config.yaml
num_hidden_layers: 14
hidden_size: 256
num_attention_heads: 4
num_key_value_heads: 2
head_dim: 64
intermediate_size: 512
vocab_size: 6345
hidden_act: "geglu"
norm: "rmsnorm"
norm_place: "pre"
norm_eps: 1e-05
positions: "rope"
rope_theta: 10000.0
rope_fraction: 1.0
qk_norm: false
attn_scale: 0.125
bias: "none"
tie_word_embeddings: false
parallel_block: false
init: "normal"
init_std_qkv: 0.0716
init_std_o: 0.0135
init_std_up: 0.0716
init_std_down: 0.00957
optimizer: "soap_variant"
learning_rate: 0.00339
beta1: 0.95
beta2: 0.99
weight_decay: 0.11
lr_head: 0.00601
warmup_steps: 200
schedule: "wsd"
decay_fraction: 0.547
decay_shape: "linear"
final_lr_fraction: 0.05
batch_tokens: 131072
max_seq_len: 512
doc_mask: false
train_tokens: 746700000
max_steps: 5697
dataset: "wikipedia_en"
Each number is 200 + 20 x the weight over its row's rms, rounded and kept within 0 to 999. Layers, rows and columns count from 0. The size before them is the row's rms in percent of the matrix's.

# layer 5 attention query, 256x256, rms 0.108, rows 54-63,118-127, columns 128-255
106,180,196,185,199,189,207,188,178,160,215,186,198,197,232,200,189,180,172,182,208,192,208,193,195,211,193,236,169,211,188,228,154,201,181,202,182,223,193,253,235,228,197,191,193,211,212,178,215,194,212,221,167,210,254,201,230,197,218,206,195,185,190,150,215,226,215,215,190,210,214,195,204,178,199,254,225,197,214,212,187,187,221,196,184,226,220,179,225,226,174,169,225,217,191,205,183,203,193,234,223,216,213,222,250,187,199,185,227,192,222,227,212,200,184,223,173,207,185,205,192,198,209,219,186,199,221,200,200
103,226,205,166,185,182,173,212,223,184,209,192,191,207,227,180,187,198,190,161,219,186,229,235,200,195,202,182,176,219,194,182,187,225,198,173,171,197,196,193,207,185,223,225,216,201,201,230,183,220,182,185,191,251,195,207,215,193,180,219,195,187,206,212,187,172,203,177,219,208,186,231,219,183,160,195,199,225,188,168,218,189,205,166,180,164,158,226,203,174,206,218,218,162,212,196,180,177,201,185,224,198,231,214,192,204,194,215,215,178,172,225,195,211,207,194,189,186,177,203,203,181,223,183,198,249,166,183,224
094,173,191,216,195,196,212,214,191,217,223,178,186,215,207,231,193,194,191,200,207,194,198,206,203,186,221,178,193,158,160,187,203,160,178,214,187,183,185,196,174,222,181,173,208,169,190,172,163,228,197,166,189,211,194,208,203,173,192,216,194,179,201,194,205,175,216,185,220,177,204,189,210,183,214,188,229,182,164,214,197,174,233,191,176,184,218,216,218,230,236,199,223,184,170,186,211,190,165,235,206,195,213,185,214,182,190,185,214,174,201,223,235,176,233,164,207,210,184,214,211,219,193,215,200,220,204,207,171
104,223,203,203,183,215,187,180,215,166,220,208,188,215,194,202,184,228,190,213,206,191,200,197,185,208,200,234,203,182,212,179,207,218,198,205,199,206,219,176,181,204,193,198,174,179,234,197,224,209,206,218,202,188,220,221,183,204,240,199,238,228,246,175,234,158,202,203,195,184,220,209,201,204,183,208,203,212,179,222,156,178,211,218,218,216,187,165,193,203,202,179,192,182,240,236,194,199,219,183,189,208,214,214,185,176,220,218,223,216,179,196,219,234,211,215,186,194,186,188,193,197,199,180,199,152,189,202,214
104,210,223,172,194,172,204,226,211,193,175,214,191,217,197,197,191,195,195,223,235,207,222,218,195,194,198,155,202,197,180,197,180,198,209,220,202,191,214,244,162,212,180,169,209,173,208,159,205,213,232,180,240,193,185,191,182,187,173,219,222,195,201,226,195,208,195,219,213,175,206,196,209,196,219,207,212,188,199,208,197,209,213,211,180,183,189,187,238,195,229,239,209,243,194,190,187,184,207,183,198,186,187,171,203,181,182,186,214,185,182,181,208,237,197,220,180,173,182,183,185,228,194,212,202,197,220,241,230
100,180,178,198,209,201,197,235,198,150,179,189,185,194,213,172,182,173,174,171,209,181,223,239,177,192,211,182,189,216,236,159,212,205,228,192,185,211,204,187,229,185,175,186,153,189,221,212,187,207,201,206,190,202,200,220,145,181,222,167,211,230,199,164,191,214,210,194,235,227,179,246,196,181,205,210,189,218,205,222,176,189,198,183,154,227,196,146,158,166,179,209,210,204,213,178,183,168,193,196,203,195,202,201,189,194,205,190,208,169,186,185,197,211,195,201,183,221,212,225,216,208,193,194,170,212,190,188,212
099,195,192,170,209,187,182,206,192,203,210,208,144,215,208,216,200,176,217,206,203,219,199,194,180,164,176,244,193,182,198,188,181,177,195,184,195,189,196,198,197,181,164,211,187,172,210,194,179,156,212,189,220,209,219,194,200,199,166,189,206,194,215,197,206,189,228,189,185,172,154,213,199,218,172,220,253,194,196,181,173,174,158,212,185,219,214,195,226,205,183,216,225,206,175,198,190,209,203,208,149,195,185,202,186,165,216,181,199,187,200,220,246,172,182,198,214,209,213,217,231,213,204,214,177,180,221,223,233
103,178,229,208,174,199,205,185,182,209,182,195,178,213,211,199,202,175,217,171,200,217,205,179,231,273,172,194,195,214,178,196,194,194,208,187,208,202,221,198,196,194,199,190,177,178,183,199,167,196,190,220,193,171,189,204,201,200,222,216,190,201,205,226,208,205,186,217,264,209,203,207,203,186,180,195,178,198,213,176,183,213,205,214,161,222,216,209,240,208,180,198,212,189,182,190,173,191,230,163,169,208,202,165,216,190,187,214,196,193,185,227,197,183,227,187,192,186,194,183,206,197,160,213,206,252,188,207,228
103,217,202,158,142,208,239,203,196,223,201,199,215,214,184,191,183,194,217,195,177,229,218,183,221,153,203,213,204,194,224,194,213,207,229,227,169,166,183,234,238,193,207,219,209,217,219,197,207,221,234,196,191,167,212,171,211,225,213,197,185,180,217,224,239,187,207,208,194,217,200,195,195,208,218,197,217,221,203,188,193,169,192,219,198,198,185,207,171,201,178,181,154,186,193,235,199,200,191,226,229,207,197,232,183,231,182,192,204,242,201,205,206,211,206,243,229,237,222,202,197,204,175,183,215,169,235,207,222
096,225,186,191,183,200,183,208,222,210,161,188,177,198,188,206,211,186,196,189,197,225,185,159,207,181,239,155,199,191,219,212,187,191,231,223,164,197,228,188,162,191,211,176,195,198,190,220,174,234,184,205,170,195,203,175,197,167,218,193,214,186,237,218,204,219,159,183,190,217,199,207,181,221,210,200,189,200,171,191,211,209,174,204,210,204,188,215,183,200,212,169,179,156,216,159,192,171,197,189,225,207,199,178,187,178,193,182,193,254,209,201,168,200,174,202,220,185,218,195,180,171,194,248,208,195,174,218,198
114,216,247,211,192,221,212,211,173,220,233,199,208,173,199,215,204,237,211,202,170,234,178,252,192,184,217,259,217,187,202,202,188,178,181,215,202,197,216,187,199,208,217,167,153,198,186,207,203,212,166,199,193,212,188,217,176,174,189,183,191,197,195,196,209,190,199,204,198,202,193,185,172,220,196,178,215,208,174,183,222,192,227,175,218,167,159,205,264,208,184,167,202,212,225,178,207,202,214,167,192,193,255,185,198,211,205,215,219,202,229,219,239,207,204,187,155,177,185,204,200,222,196,212,174,173,207,226,211
117,222,193,183,215,232,194,230,204,199,153,171,183,204,204,195,176,192,217,198,238,193,169,174,224,187,226,155,244,175,169,201,219,178,191,192,214,198,232,168,206,196,200,163,193,188,203,235,223,241,166,173,222,224,218,247,210,248,213,216,190,184,173,176,202,222,181,205,194,206,148,228,204,199,212,201,208,234,204,185,167,186,230,178,164,190,217,209,213,178,204,185,205,151,209,161,197,189,224,183,194,213,165,204,208,196,182,189,190,186,184,200,172,189,221,183,177,191,194,178,208,191,221,217,167,207,187,198,204
115,204,204,173,194,197,180,229,240,189,153,205,187,191,223,217,220,207,204,178,188,209,225,224,211,196,188,196,200,196,193,181,176,204,185,223,198,218,166,233,200,192,212,208,213,182,193,181,207,226,235,170,213,207,170,203,140,161,193,152,210,182,208,175,167,206,202,198,195,201,189,224,186,240,223,185,197,193,210,186,195,166,192,165,240,172,188,197,206,232,204,217,169,192,199,192,167,189,177,167,208,185,217,176,179,227,215,208,183,198,221,220,198,205,205,194,176,185,205,204,200,220,250,226,173,251,174,196,186
118,213,165,235,211,238,255,215,236,180,201,219,198,198,197,167,219,219,196,205,216,176,178,202,205,187,255,208,187,213,235,206,208,205,212,196,222,176,217,221,191,192,202,230,197,209,229,217,218,167,210,172,206,182,189,206,203,209,181,223,197,224,243,181,196,159,194,184,193,194,218,176,183,201,203,183,188,194,215,187,193,225,167,185,209,213,195,232,138,195,181,218,227,223,229,198,228,206,193,240,190,201,181,213,195,197,184,196,209,175,258,184,215,198,224,160,193,194,183,199,197,189,243,198,168,159,199,177,183
114,182,180,217,237,204,188,226,217,193,202,198,186,176,246,184,203,217,189,187,194,192,205,211,206,211,211,195,191,206,169,172,212,194,196,215,181,180,216,181,205,204,215,212,205,162,144,189,206,220,221,205,207,195,196,196,222,222,212,207,183,191,197,239,202,204,205,189,180,168,198,196,207,223,194,225,201,201,166,220,206,187,219,196,210,208,213,168,176,178,209,165,164,220,191,163,195,190,223,181,224,195,211,214,196,179,173,191,214,188,188,203,186,194,224,202,216,196,212,178,204,196,177,160,179,185,204,240,232
113,176,220,209,172,185,202,203,224,178,244,174,161,209,173,184,192,215,218,195,250,215,200,202,205,196,230,202,188,168,210,208,209,224,196,195,207,240,225,201,221,212,205,188,192,162,190,170,189,208,229,206,179,209,190,180,173,185,212,183,196,188,213,187,176,161,222,177,226,191,235,178,180,175,190,187,201,193,183,232,185,197,200,192,213,205,203,191,203,229,182,202,185,195,216,183,233,192,198,218,182,208,205,182,206,234,232,229,179,211,184,199,203,180,237,229,200,219,219,169,212,212,173,194,171,207,230,178,191
105,236,195,167,154,228,198,192,207,224,177,213,188,197,237,257,209,188,229,197,207,215,220,178,203,194,222,222,216,182,212,198,212,198,200,188,183,159,199,195,179,218,178,198,180,193,252,190,152,188,237,198,233,198,157,211,218,196,180,166,222,203,182,205,170,201,182,169,241,186,230,214,222,185,176,240,226,196,246,206,187,258,194,212,214,211,193,208,178,197,220,219,186,238,193,209,183,164,208,207,176,232,201,164,205,183,197,188,206,209,176,197,174,208,216,175,247,186,203,235,187,222,182,196,187,201,213,215,223
108,207,240,197,204,209,183,173,234,213,190,208,203,185,193,229,230,199,185,174,177,220,204,192,212,188,145,186,188,213,210,186,217,198,204,221,175,161,193,230,177,210,208,235,217,197,187,176,199,186,161,189,185,217,217,202,193,234,179,202,206,182,222,215,214,178,265,168,249,190,220,193,195,178,196,198,202,192,240,188,191,199,190,207,200,201,232,242,248,247,209,222,217,216,195,199,227,206,183,200,214,222,163,205,209,195,194,194,198,221,268,205,205,156,207,185,197,192,195,209,186,208,198,219,180,193,207,191,188
115,185,225,180,205,221,196,209,183,255,175,195,211,179,218,206,195,189,151,180,205,185,181,200,174,201,191,180,198,180,233,220,208,189,209,209,186,162,206,195,173,178,234,166,192,226,202,179,175,223,217,214,204,198,217,205,185,190,175,233,197,201,206,211,167,198,241,198,193,184,192,245,222,218,220,213,188,201,207,203,194,192,241,198,236,174,192,190,215,223,200,196,194,211,148,225,244,226,190,186,222,220,187,197,180,205,178,209,201,203,243,200,215,196,208,208,188,194,186,209,175,217,191,207,230,193,241,217,198
112,217,191,188,212,218,210,214,237,199,212,167,202,221,210,239,178,227,202,177,205,207,150,199,204,233,248,190,208,195,183,209,214,194,155,241,212,169,190,204,204,183,198,193,213,217,196,205,212,239,204,185,172,193,195,220,196,195,177,194,211,189,182,210,175,234,169,175,200,208,248,214,204,220,183,178,203,189,184,170,224,201,148,214,240,178,187,206,201,180,195,208,243,215,201,215,199,196,221,203,173,184,192,177,180,205,198,215,175,189,175,215,216,209,187,216,216,241,221,189,198,188,180,200,198,232,196,220,184
# layer 5 attention key, 128x256, rms 0.103, rows 54-63, columns 128-255
113,206,212,225,214,190,221,195,206,219,224,193,206,189,192,190,200,235,225,223,177,222,227,172,226,199,213,156,188,195,222,166,178,213,201,224,193,170,195,189,191,177,213,185,169,202,241,213,218,219,219,209,202,204,204,181,229,216,183,187,182,202,208,209,230,229,234,203,187,219,215,162,158,199,204,208,199,165,175,209,173,181,210,162,222,212,160,236,211,183,175,201,165,224,160,186,187,212,199,204,217,201,175,201,193,163,191,229,238,198,186,200,179,175,203,172,208,222,198,176,180,197,170,202,204,229,187,206,230
103,216,216,180,221,230,225,249,208,218,209,182,226,212,201,220,227,184,175,190,217,224,184,176,208,181,197,192,225,181,198,206,194,237,210,195,171,197,150,164,217,217,196,198,199,202,213,203,208,224,186,189,160,179,176,184,197,202,169,216,216,159,245,206,183,208,213,194,222,214,204,244,224,202,231,148,190,189,221,210,228,220,183,196,183,191,184,209,221,210,175,182,169,156,228,176,204,212,199,223,220,213,234,177,238,200,195,237,227,211,173,208,181,194,218,182,184,197,214,171,204,187,207,160,167,207,205,183,201
106,208,199,215,181,229,155,182,252,231,245,200,226,169,229,198,229,198,205,190,211,224,193,214,234,205,201,190,186,184,230,196,200,209,218,223,231,190,196,201,187,200,181,223,187,205,173,172,203,245,197,185,217,181,189,236,170,181,182,207,186,192,176,198,212,189,202,199,215,234,229,191,188,226,164,213,208,188,221,208,220,167,170,208,256,199,205,178,194,218,184,184,209,207,203,189,191,208,173,204,222,195,194,229,201,204,260,223,176,231,199,219,174,196,215,212,186,165,194,180,198,181,178,173,192,178,209,211,192
105,216,195,174,191,243,215,219,206,186,180,199,189,212,200,198,191,194,193,213,186,189,169,189,207,228,233,210,189,214,260,193,199,207,193,226,191,193,219,184,188,214,215,174,153,202,256,187,187,215,167,175,230,193,200,216,176,253,208,198,211,195,173,226,169,187,202,209,183,180,225,195,215,242,207,220,222,195,186,219,192,196,207,202,219,171,213,210,209,189,205,222,185,214,223,214,213,203,208,214,189,188,204,204,163,175,211,219,221,207,171,172,211,180,175,200,253,183,180,200,188,164,191,194,219,176,194,154,188
101,196,219,186,186,219,203,196,191,198,184,168,164,171,230,196,208,172,189,191,187,186,205,192,184,181,199,201,202,187,198,218,187,187,218,203,194,219,165,163,213,198,190,246,186,223,203,225,187,206,188,208,198,176,207,192,182,246,195,202,188,191,229,208,233,195,188,207,216,227,182,194,235,206,213,204,202,195,204,197,219,181,226,170,195,218,220,201,168,222,237,166,160,198,190,171,209,209,214,212,222,183,236,208,210,183,220,195,224,219,229,205,210,198,226,184,205,190,230,208,196,163,177,199,214,192,185,153,219
104,234,205,205,171,223,180,174,198,203,227,216,166,205,195,198,172,229,235,181,224,218,193,235,222,232,210,194,267,222,228,175,224,247,218,210,201,222,195,220,198,182,167,160,193,205,209,200,178,194,213,180,195,245,201,204,208,224,183,178,167,188,184,150,185,186,168,193,202,224,187,192,218,203,228,211,180,182,173,201,192,160,198,213,176,214,204,183,188,178,240,215,187,206,169,210,201,216,189,217,194,195,183,187,194,216,218,209,198,208,217,175,162,167,210,224,222,215,213,208,222,225,182,200,192,225,192,173,204
106,200,216,190,217,187,210,187,189,202,186,201,229,168,213,220,195,213,240,197,247,222,214,206,160,209,181,218,215,226,202,232,187,169,210,188,185,210,212,239,180,197,209,224,224,178,202,190,192,217,210,175,200,191,197,198,176,171,258,182,183,203,185,198,242,186,235,162,195,224,206,206,170,196,226,185,191,192,227,212,211,219,228,170,202,195,210,186,188,196,183,213,162,210,226,203,196,198,188,174,205,202,214,200,187,195,163,168,177,186,208,174,214,212,197,173,170,226,210,204,167,206,178,216,199,189,169,216,161
107,179,216,218,191,222,189,233,188,193,207,220,185,208,190,210,155,212,217,216,193,212,187,190,204,217,180,189,190,194,239,185,171,195,187,202,197,183,196,184,206,202,205,228,235,232,198,190,206,166,167,202,207,213,198,202,239,186,191,229,195,176,215,198,178,191,177,176,220,173,163,226,203,187,194,201,190,243,207,224,190,184,234,198,221,224,179,172,196,219,192,191,215,203,188,209,194,202,183,159,181,198,177,195,206,223,212,218,192,207,227,201,235,198,183,182,197,227,197,194,164,214,213,204,191,199,226,200,231
108,203,175,192,196,229,182,204,185,218,204,193,206,224,209,228,251,160,211,227,186,153,185,190,217,217,228,221,193,198,214,210,186,211,171,228,188,206,214,204,197,198,174,205,193,212,188,207,222,193,178,197,206,202,232,179,247,222,187,188,224,217,230,187,198,191,201,200,185,151,213,204,210,186,189,225,201,189,209,212,183,208,192,233,199,200,182,214,229,211,180,191,208,207,175,243,181,212,140,196,214,208,192,181,208,213,184,222,176,178,154,193,171,212,171,176,191,210,182,201,198,216,202,154,193,226,221,173,218
106,204,232,213,214,207,226,183,192,197,236,234,199,230,216,209,168,192,195,201,186,200,149,179,208,208,207,147,231,214,194,202,182,233,186,216,164,179,215,186,221,225,226,209,194,223,193,195,188,194,245,192,190,242,194,257,194,169,229,206,180,206,225,175,205,217,203,179,215,191,221,191,198,202,215,213,209,224,212,191,223,189,192,188,186,152,227,213,204,189,210,199,191,191,159,218,211,221,224,212,216,202,208,201,214,199,173,220,214,190,174,217,206,195,184,183,196,209,173,183,217,178,202,198,190,228,150,210,200
# layer 5 attention value, 128x256, rms 0.177, rows 0-8, columns 128-255
091,185,220,199,199,221,159,228,203,199,204,200,219,178,219,216,188,202,217,176,192,178,209,207,220,201,203,194,191,197,175,214,238,185,179,194,186,165,198,228,187,223,195,228,198,201,199,216,185,179,196,199,208,186,172,198,168,194,186,212,150,196,191,177,230,173,196,190,179,162,205,210,178,216,223,196,196,186,194,199,185,208,161,236,165,204,216,218,198,225,222,184,168,216,206,218,193,193,196,245,202,195,152,183,216,192,197,205,204,184,198,215,223,179,211,217,171,197,206,191,203,155,204,201,183,185,190,176,191
092,218,151,204,199,212,197,183,183,182,206,201,203,219,163,202,205,176,194,184,173,190,210,193,207,207,213,167,151,209,184,209,250,223,201,199,213,219,213,207,220,205,229,225,194,207,207,214,201,205,206,177,179,174,208,187,184,189,209,221,191,231,212,206,195,190,206,195,213,148,222,244,208,194,182,186,206,185,226,218,203,195,170,210,235,208,212,159,205,191,214,205,201,228,246,176,215,200,220,144,180,209,225,185,187,198,193,203,192,167,210,204,181,171,197,154,175,206,162,218,176,205,184,204,179,194,176,221,239
091,170,187,161,227,180,196,186,203,184,201,188,217,171,210,208,202,206,172,197,191,224,219,196,182,207,189,177,169,184,182,238,160,200,189,229,197,168,189,183,193,245,193,211,186,186,198,228,233,211,230,200,163,226,181,184,190,219,191,180,235,158,174,194,206,198,188,213,214,195,199,205,196,203,158,221,191,201,166,217,178,227,226,236,196,180,219,225,198,189,193,214,228,207,192,206,176,176,180,165,183,226,193,219,159,220,167,199,195,222,198,192,187,162,234,188,222,204,195,247,214,213,217,156,209,241,182,181,208
096,204,212,226,199,184,207,206,205,173,219,214,236,201,233,201,205,181,176,211,192,202,195,196,221,205,198,204,229,189,197,224,193,221,196,202,160,195,187,182,203,188,179,203,195,238,217,184,193,206,208,206,197,191,214,188,212,170,193,213,192,183,185,212,204,182,227,186,191,226,191,224,170,233,193,256,203,177,182,168,220,198,190,225,198,171,218,216,191,221,166,203,195,220,150,207,245,210,174,199,231,157,194,210,175,214,179,176,191,210,198,227,215,181,224,201,197,213,176,204,197,219,174,182,185,175,186,189,180
090,210,213,196,196,211,166,164,205,189,185,223,194,203,188,211,175,209,231,190,147,190,213,224,214,202,176,209,214,199,215,191,204,199,220,199,225,169,216,267,195,204,212,200,223,219,220,214,206,193,228,224,187,193,181,178,176,197,227,170,203,186,192,196,200,199,225,197,211,239,198,187,214,191,210,166,186,197,204,188,202,210,182,181,219,165,202,227,203,182,242,221,184,219,183,239,207,233,236,205,184,222,221,179,219,230,193,187,217,201,213,199,168,185,187,172,191,217,190,229,212,241,193,199,201,218,184,210,170
094,205,222,214,218,192,176,213,185,193,180,196,175,184,204,211,190,195,187,187,211,195,191,209,157,202,167,199,220,204,177,225,177,176,200,181,232,221,207,254,196,210,207,211,202,206,208,190,174,192,196,217,193,184,213,187,245,230,166,215,195,210,189,203,182,215,219,207,233,191,217,172,202,193,189,223,200,175,204,217,164,195,163,208,178,228,209,198,177,177,191,202,198,196,217,202,169,212,179,177,208,203,194,200,221,222,232,183,176,186,198,179,193,219,170,202,213,198,208,190,221,201,213,216,213,228,177,211,204
093,176,224,208,241,190,169,185,217,182,190,196,177,177,191,176,217,208,193,249,208,219,187,210,201,207,240,222,203,238,178,197,200,185,201,224,202,207,194,234,182,189,155,212,198,231,213,181,210,170,190,185,193,189,190,196,210,225,194,213,213,189,208,202,187,263,212,160,188,208,181,167,186,188,184,173,190,236,203,223,209,228,199,177,213,211,198,208,220,205,172,225,227,199,186,184,194,229,208,161,194,196,214,192,174,202,210,206,228,242,201,215,185,186,195,165,210,164,163,218,198,173,171,195,223,201,200,231,179
095,197,200,199,196,200,200,187,197,186,161,200,175,213,191,219,174,197,192,201,188,189,230,190,188,227,182,209,191,189,212,231,201,192,156,197,201,177,175,158,210,193,179,214,189,212,193,179,193,164,200,182,206,200,236,184,177,199,212,225,205,196,164,200,202,213,189,239,216,197,201,180,201,185,201,227,230,182,240,203,141,195,225,188,201,165,214,152,232,232,216,181,173,201,231,196,185,190,205,217,182,210,219,189,172,177,181,199,238,217,194,190,203,164,145,174,217,199,192,202,197,202,219,216,186,197,205,206,195
088,203,187,185,193,167,188,205,205,196,217,175,178,213,210,180,207,181,187,178,217,194,208,174,188,162,207,193,191,192,196,193,184,265,215,233,204,179,172,221,177,205,207,156,192,203,143,185,188,181,164,197,251,208,207,225,193,207,168,229,185,222,203,212,207,214,174,195,194,216,218,212,196,190,219,201,198,217,213,201,192,222,202,208,194,181,195,211,155,203,210,210,207,187,191,206,231,180,172,172,205,204,193,213,222,170,196,198,198,230,238,197,197,214,178,184,183,197,198,209,200,231,219,218,177,181,188,196,191
# layer 5 attention output (transposed), 256x256, rms 0.15, rows 0-7,64-71, columns 128-255
095,161,172,248,222,188,216,183,191,202,191,170,228,247,210,228,214,187,216,201,159,205,202,173,196,195,197,233,232,199,210,157,248,241,263,174,213,207,177,188,238,207,152,230,156,204,187,219,198,195,241,191,204,191,213,187,176,185,212,194,168,217,225,186,198,204,170,169,242,191,166,188,220,192,186,210,210,190,221,174,153,193,231,198,206,200,212,205,197,228,214,189,185,186,207,165,208,200,188,192,202,204,218,179,201,205,204,224,214,202,188,218,225,176,190,177,181,209,210,248,210,167,200,175,199,230,200,204,196
091,203,193,222,156,232,199,222,186,221,211,176,177,261,156,200,174,215,164,211,204,236,177,153,200,198,176,231,231,187,168,218,195,201,199,210,216,188,201,196,208,128,188,203,187,196,213,200,223,158,200,202,212,201,212,195,190,211,203,195,203,184,199,184,215,206,189,212,157,192,184,202,195,203,200,169,184,178,174,239,220,207,197,171,211,171,221,205,188,204,189,207,217,201,232,197,229,191,203,207,233,213,180,171,208,214,173,241,198,239,191,178,207,230,198,222,198,205,199,162,185,237,185,199,196,218,197,175,177
090,244,230,194,190,192,231,212,213,202,196,196,185,191,174,188,186,222,189,188,206,185,200,205,195,180,212,215,164,207,203,204,182,208,197,219,175,182,217,227,158,200,206,191,217,208,195,191,186,216,191,203,221,206,234,182,218,217,188,197,178,203,233,243,213,211,185,202,198,181,223,210,214,178,198,163,183,207,208,211,216,196,207,187,201,161,214,205,233,229,192,207,183,243,201,226,213,175,202,204,204,161,226,184,211,189,161,226,156,217,182,207,190,211,186,208,214,194,222,210,190,206,180,230,189,157,142,234,193
094,170,191,219,192,214,208,227,218,204,200,206,180,178,168,239,191,210,211,200,215,211,193,201,212,201,195,201,216,157,196,199,223,204,206,177,217,212,236,203,230,214,224,207,189,166,186,179,175,200,214,173,184,187,194,245,130,208,203,180,192,194,185,167,208,201,165,212,184,233,210,203,219,232,189,198,253,189,190,229,165,189,145,214,194,180,214,179,195,182,229,202,208,192,182,198,204,188,225,191,163,187,224,191,208,207,236,187,218,179,194,199,196,160,210,203,208,221,199,210,170,191,192,178,197,209,226,201,191
101,178,216,195,181,186,185,187,236,190,210,203,179,218,184,189,170,207,203,190,207,196,212,214,242,217,197,185,223,212,198,214,200,167,212,209,203,226,165,180,194,206,206,221,220,202,199,181,181,216,212,183,220,201,183,210,222,216,184,232,217,181,195,207,179,200,156,236,196,145,217,154,160,215,205,190,203,190,150,168,180,219,226,210,203,174,184,226,204,215,186,203,189,213,171,185,230,203,188,210,205,181,209,178,200,203,187,215,195,198,216,211,201,204,203,180,223,217,170,185,206,185,214,196,184,199,228,223,184
101,176,201,198,199,199,198,227,216,232,203,206,199,201,223,249,198,197,197,213,192,192,228,186,167,175,186,234,232,201,185,231,200,171,209,235,211,210,214,195,144,205,237,189,214,215,207,191,209,185,202,196,236,222,201,185,183,173,198,226,218,221,213,202,167,194,214,205,207,172,223,201,192,201,233,235,198,213,222,230,202,187,194,209,176,217,241,205,180,225,264,227,195,222,184,174,230,184,196,216,190,192,171,176,194,202,178,196,192,213,188,215,236,228,179,204,189,215,193,204,201,232,208,204,152,217,195,188,198
095,204,166,212,227,220,205,219,180,205,179,197,194,197,186,211,220,226,199,196,184,170,183,193,214,172,196,179,186,227,213,193,215,246,211,207,180,197,199,214,229,203,201,182,226,233,200,217,177,208,191,219,210,192,189,141,207,180,150,229,216,175,204,181,178,237,178,182,163,228,249,199,201,165,218,217,227,207,195,206,161,197,181,181,181,209,186,205,212,186,198,181,222,152,187,214,192,177,201,180,160,207,222,199,212,208,222,183,202,200,210,229,184,205,195,206,201,208,212,210,196,207,204,231,203,203,203,177,205
099,226,196,208,211,213,202,230,216,193,158,227,226,224,180,183,200,222,212,237,181,215,190,176,178,211,181,198,193,171,213,227,185,189,195,210,212,212,217,203,176,229,189,203,216,190,203,201,219,190,202,158,177,196,223,211,252,203,245,198,189,168,206,192,186,215,212,194,208,248,204,210,200,184,205,145,165,183,252,228,198,165,182,224,220,225,210,246,169,200,184,222,207,238,189,204,240,215,210,209,219,215,215,213,201,201,220,150,162,148,201,196,185,218,208,194,210,212,184,202,189,212,208,191,200,189,235,199,171
099,201,202,198,232,188,223,153,194,195,231,210,221,199,178,200,180,216,203,206,192,231,179,208,183,201,161,215,173,216,226,205,193,193,202,163,165,177,240,224,196,176,239,184,192,197,202,194,167,216,191,203,174,227,207,223,182,194,187,178,212,190,174,186,203,198,216,206,202,197,189,189,201,196,232,190,219,207,178,206,191,155,232,225,215,206,196,222,232,175,206,233,198,161,185,226,164,187,209,192,207,217,202,194,204,197,234,206,231,211,213,188,178,185,216,204,220,178,168,187,214,241,222,198,228,179,181,169,217
099,173,192,171,206,200,166,159,213,205,179,201,203,197,222,185,207,217,203,227,204,187,196,206,188,218,213,213,217,206,227,166,164,189,192,187,207,195,201,180,198,230,195,178,199,220,186,219,198,200,214,239,221,203,195,201,205,183,200,191,187,191,206,166,213,202,228,188,228,208,214,178,178,192,190,209,232,213,224,180,232,202,209,185,221,219,201,213,205,207,204,197,210,169,166,198,208,217,175,187,210,179,179,234,189,201,217,194,176,225,188,206,183,192,201,227,188,199,236,240,168,184,161,215,195,220,188,178,196
102,165,216,182,193,183,185,189,189,191,229,212,201,211,193,220,192,198,253,205,202,199,201,183,240,177,175,196,226,190,188,221,211,239,185,176,215,221,228,173,211,190,199,182,207,218,188,183,160,184,194,216,178,213,238,192,189,200,213,216,184,201,189,199,180,208,250,239,182,201,206,190,195,226,195,209,226,193,213,210,188,149,219,159,194,227,173,187,168,241,215,187,208,185,162,213,182,203,199,212,199,236,206,175,205,199,222,188,167,215,182,196,216,214,188,226,233,239,170,173,188,224,247,184,193,226,191,183,202
100,234,224,189,181,181,191,215,189,178,231,172,193,214,207,220,187,159,194,213,176,225,198,186,211,184,187,199,206,182,215,145,182,214,220,180,177,200,227,205,189,158,206,224,190,202,212,200,212,193,210,230,209,220,220,182,196,226,213,168,243,189,229,211,232,189,190,199,194,156,207,237,199,188,209,191,159,192,190,217,184,234,205,173,175,242,216,196,176,216,184,212,200,213,240,181,170,199,192,209,221,253,181,197,203,183,180,196,188,226,214,205,216,246,196,200,211,203,193,182,150,174,200,196,200,201,176,188,231
096,202,180,183,209,173,188,185,169,225,216,179,180,189,184,228,235,202,186,217,195,216,182,192,215,214,200,187,205,195,199,190,197,187,178,202,175,234,184,217,171,147,201,170,200,233,226,229,187,199,171,185,223,200,202,205,176,188,202,190,221,221,181,191,231,193,210,187,194,199,205,248,197,202,202,262,213,233,205,187,213,199,186,171,199,215,193,233,196,176,191,193,231,209,202,205,130,171,194,192,211,188,218,239,187,197,181,205,201,182,194,218,186,186,157,205,202,191,200,179,167,188,181,213,199,195,179,182,203
089,188,205,195,191,219,208,214,213,193,215,250,201,208,203,174,164,202,179,213,209,231,178,225,259,217,203,192,215,155,187,220,206,205,193,211,235,226,210,185,207,188,221,222,200,212,224,196,204,206,182,223,183,233,171,231,198,218,213,225,181,150,216,205,210,247,189,186,204,185,209,173,218,172,179,178,180,209,187,221,212,168,204,173,205,190,173,220,216,176,183,209,194,211,188,222,216,200,227,201,210,209,185,239,204,193,198,159,246,200,269,203,163,211,191,218,204,186,203,198,188,166,193,212,179,221,198,179,211
096,209,197,177,182,190,217,196,218,195,200,245,186,200,185,209,201,168,191,182,225,165,203,169,172,228,187,186,212,183,209,195,237,181,202,182,219,221,178,216,208,199,224,175,225,199,190,152,207,202,204,228,182,196,203,164,190,236,208,199,191,222,207,184,209,210,224,194,191,191,203,189,187,234,221,214,163,223,196,196,237,179,199,211,181,172,203,196,186,210,171,183,145,192,190,201,216,211,227,229,203,200,186,212,181,186,202,204,170,179,256,198,167,213,227,171,179,209,213,181,199,204,187,200,187,197,187,188,177
100,194,195,206,180,179,190,195,194,179,233,155,174,210,212,202,192,187,208,180,210,199,206,237,242,209,231,189,190,181,179,210,210,182,197,222,213,221,185,184,178,209,207,159,188,207,198,220,187,191,180,233,260,229,192,200,192,206,191,162,170,225,166,191,212,229,173,216,193,187,213,185,173,225,208,205,214,214,188,170,230,198,189,201,212,199,159,174,220,182,153,181,187,184,208,222,184,173,190,183,193,218,212,231,208,232,207,202,218,197,172,187,204,200,226,215,212,195,228,193,185,209,237,229,215,237,160,206,226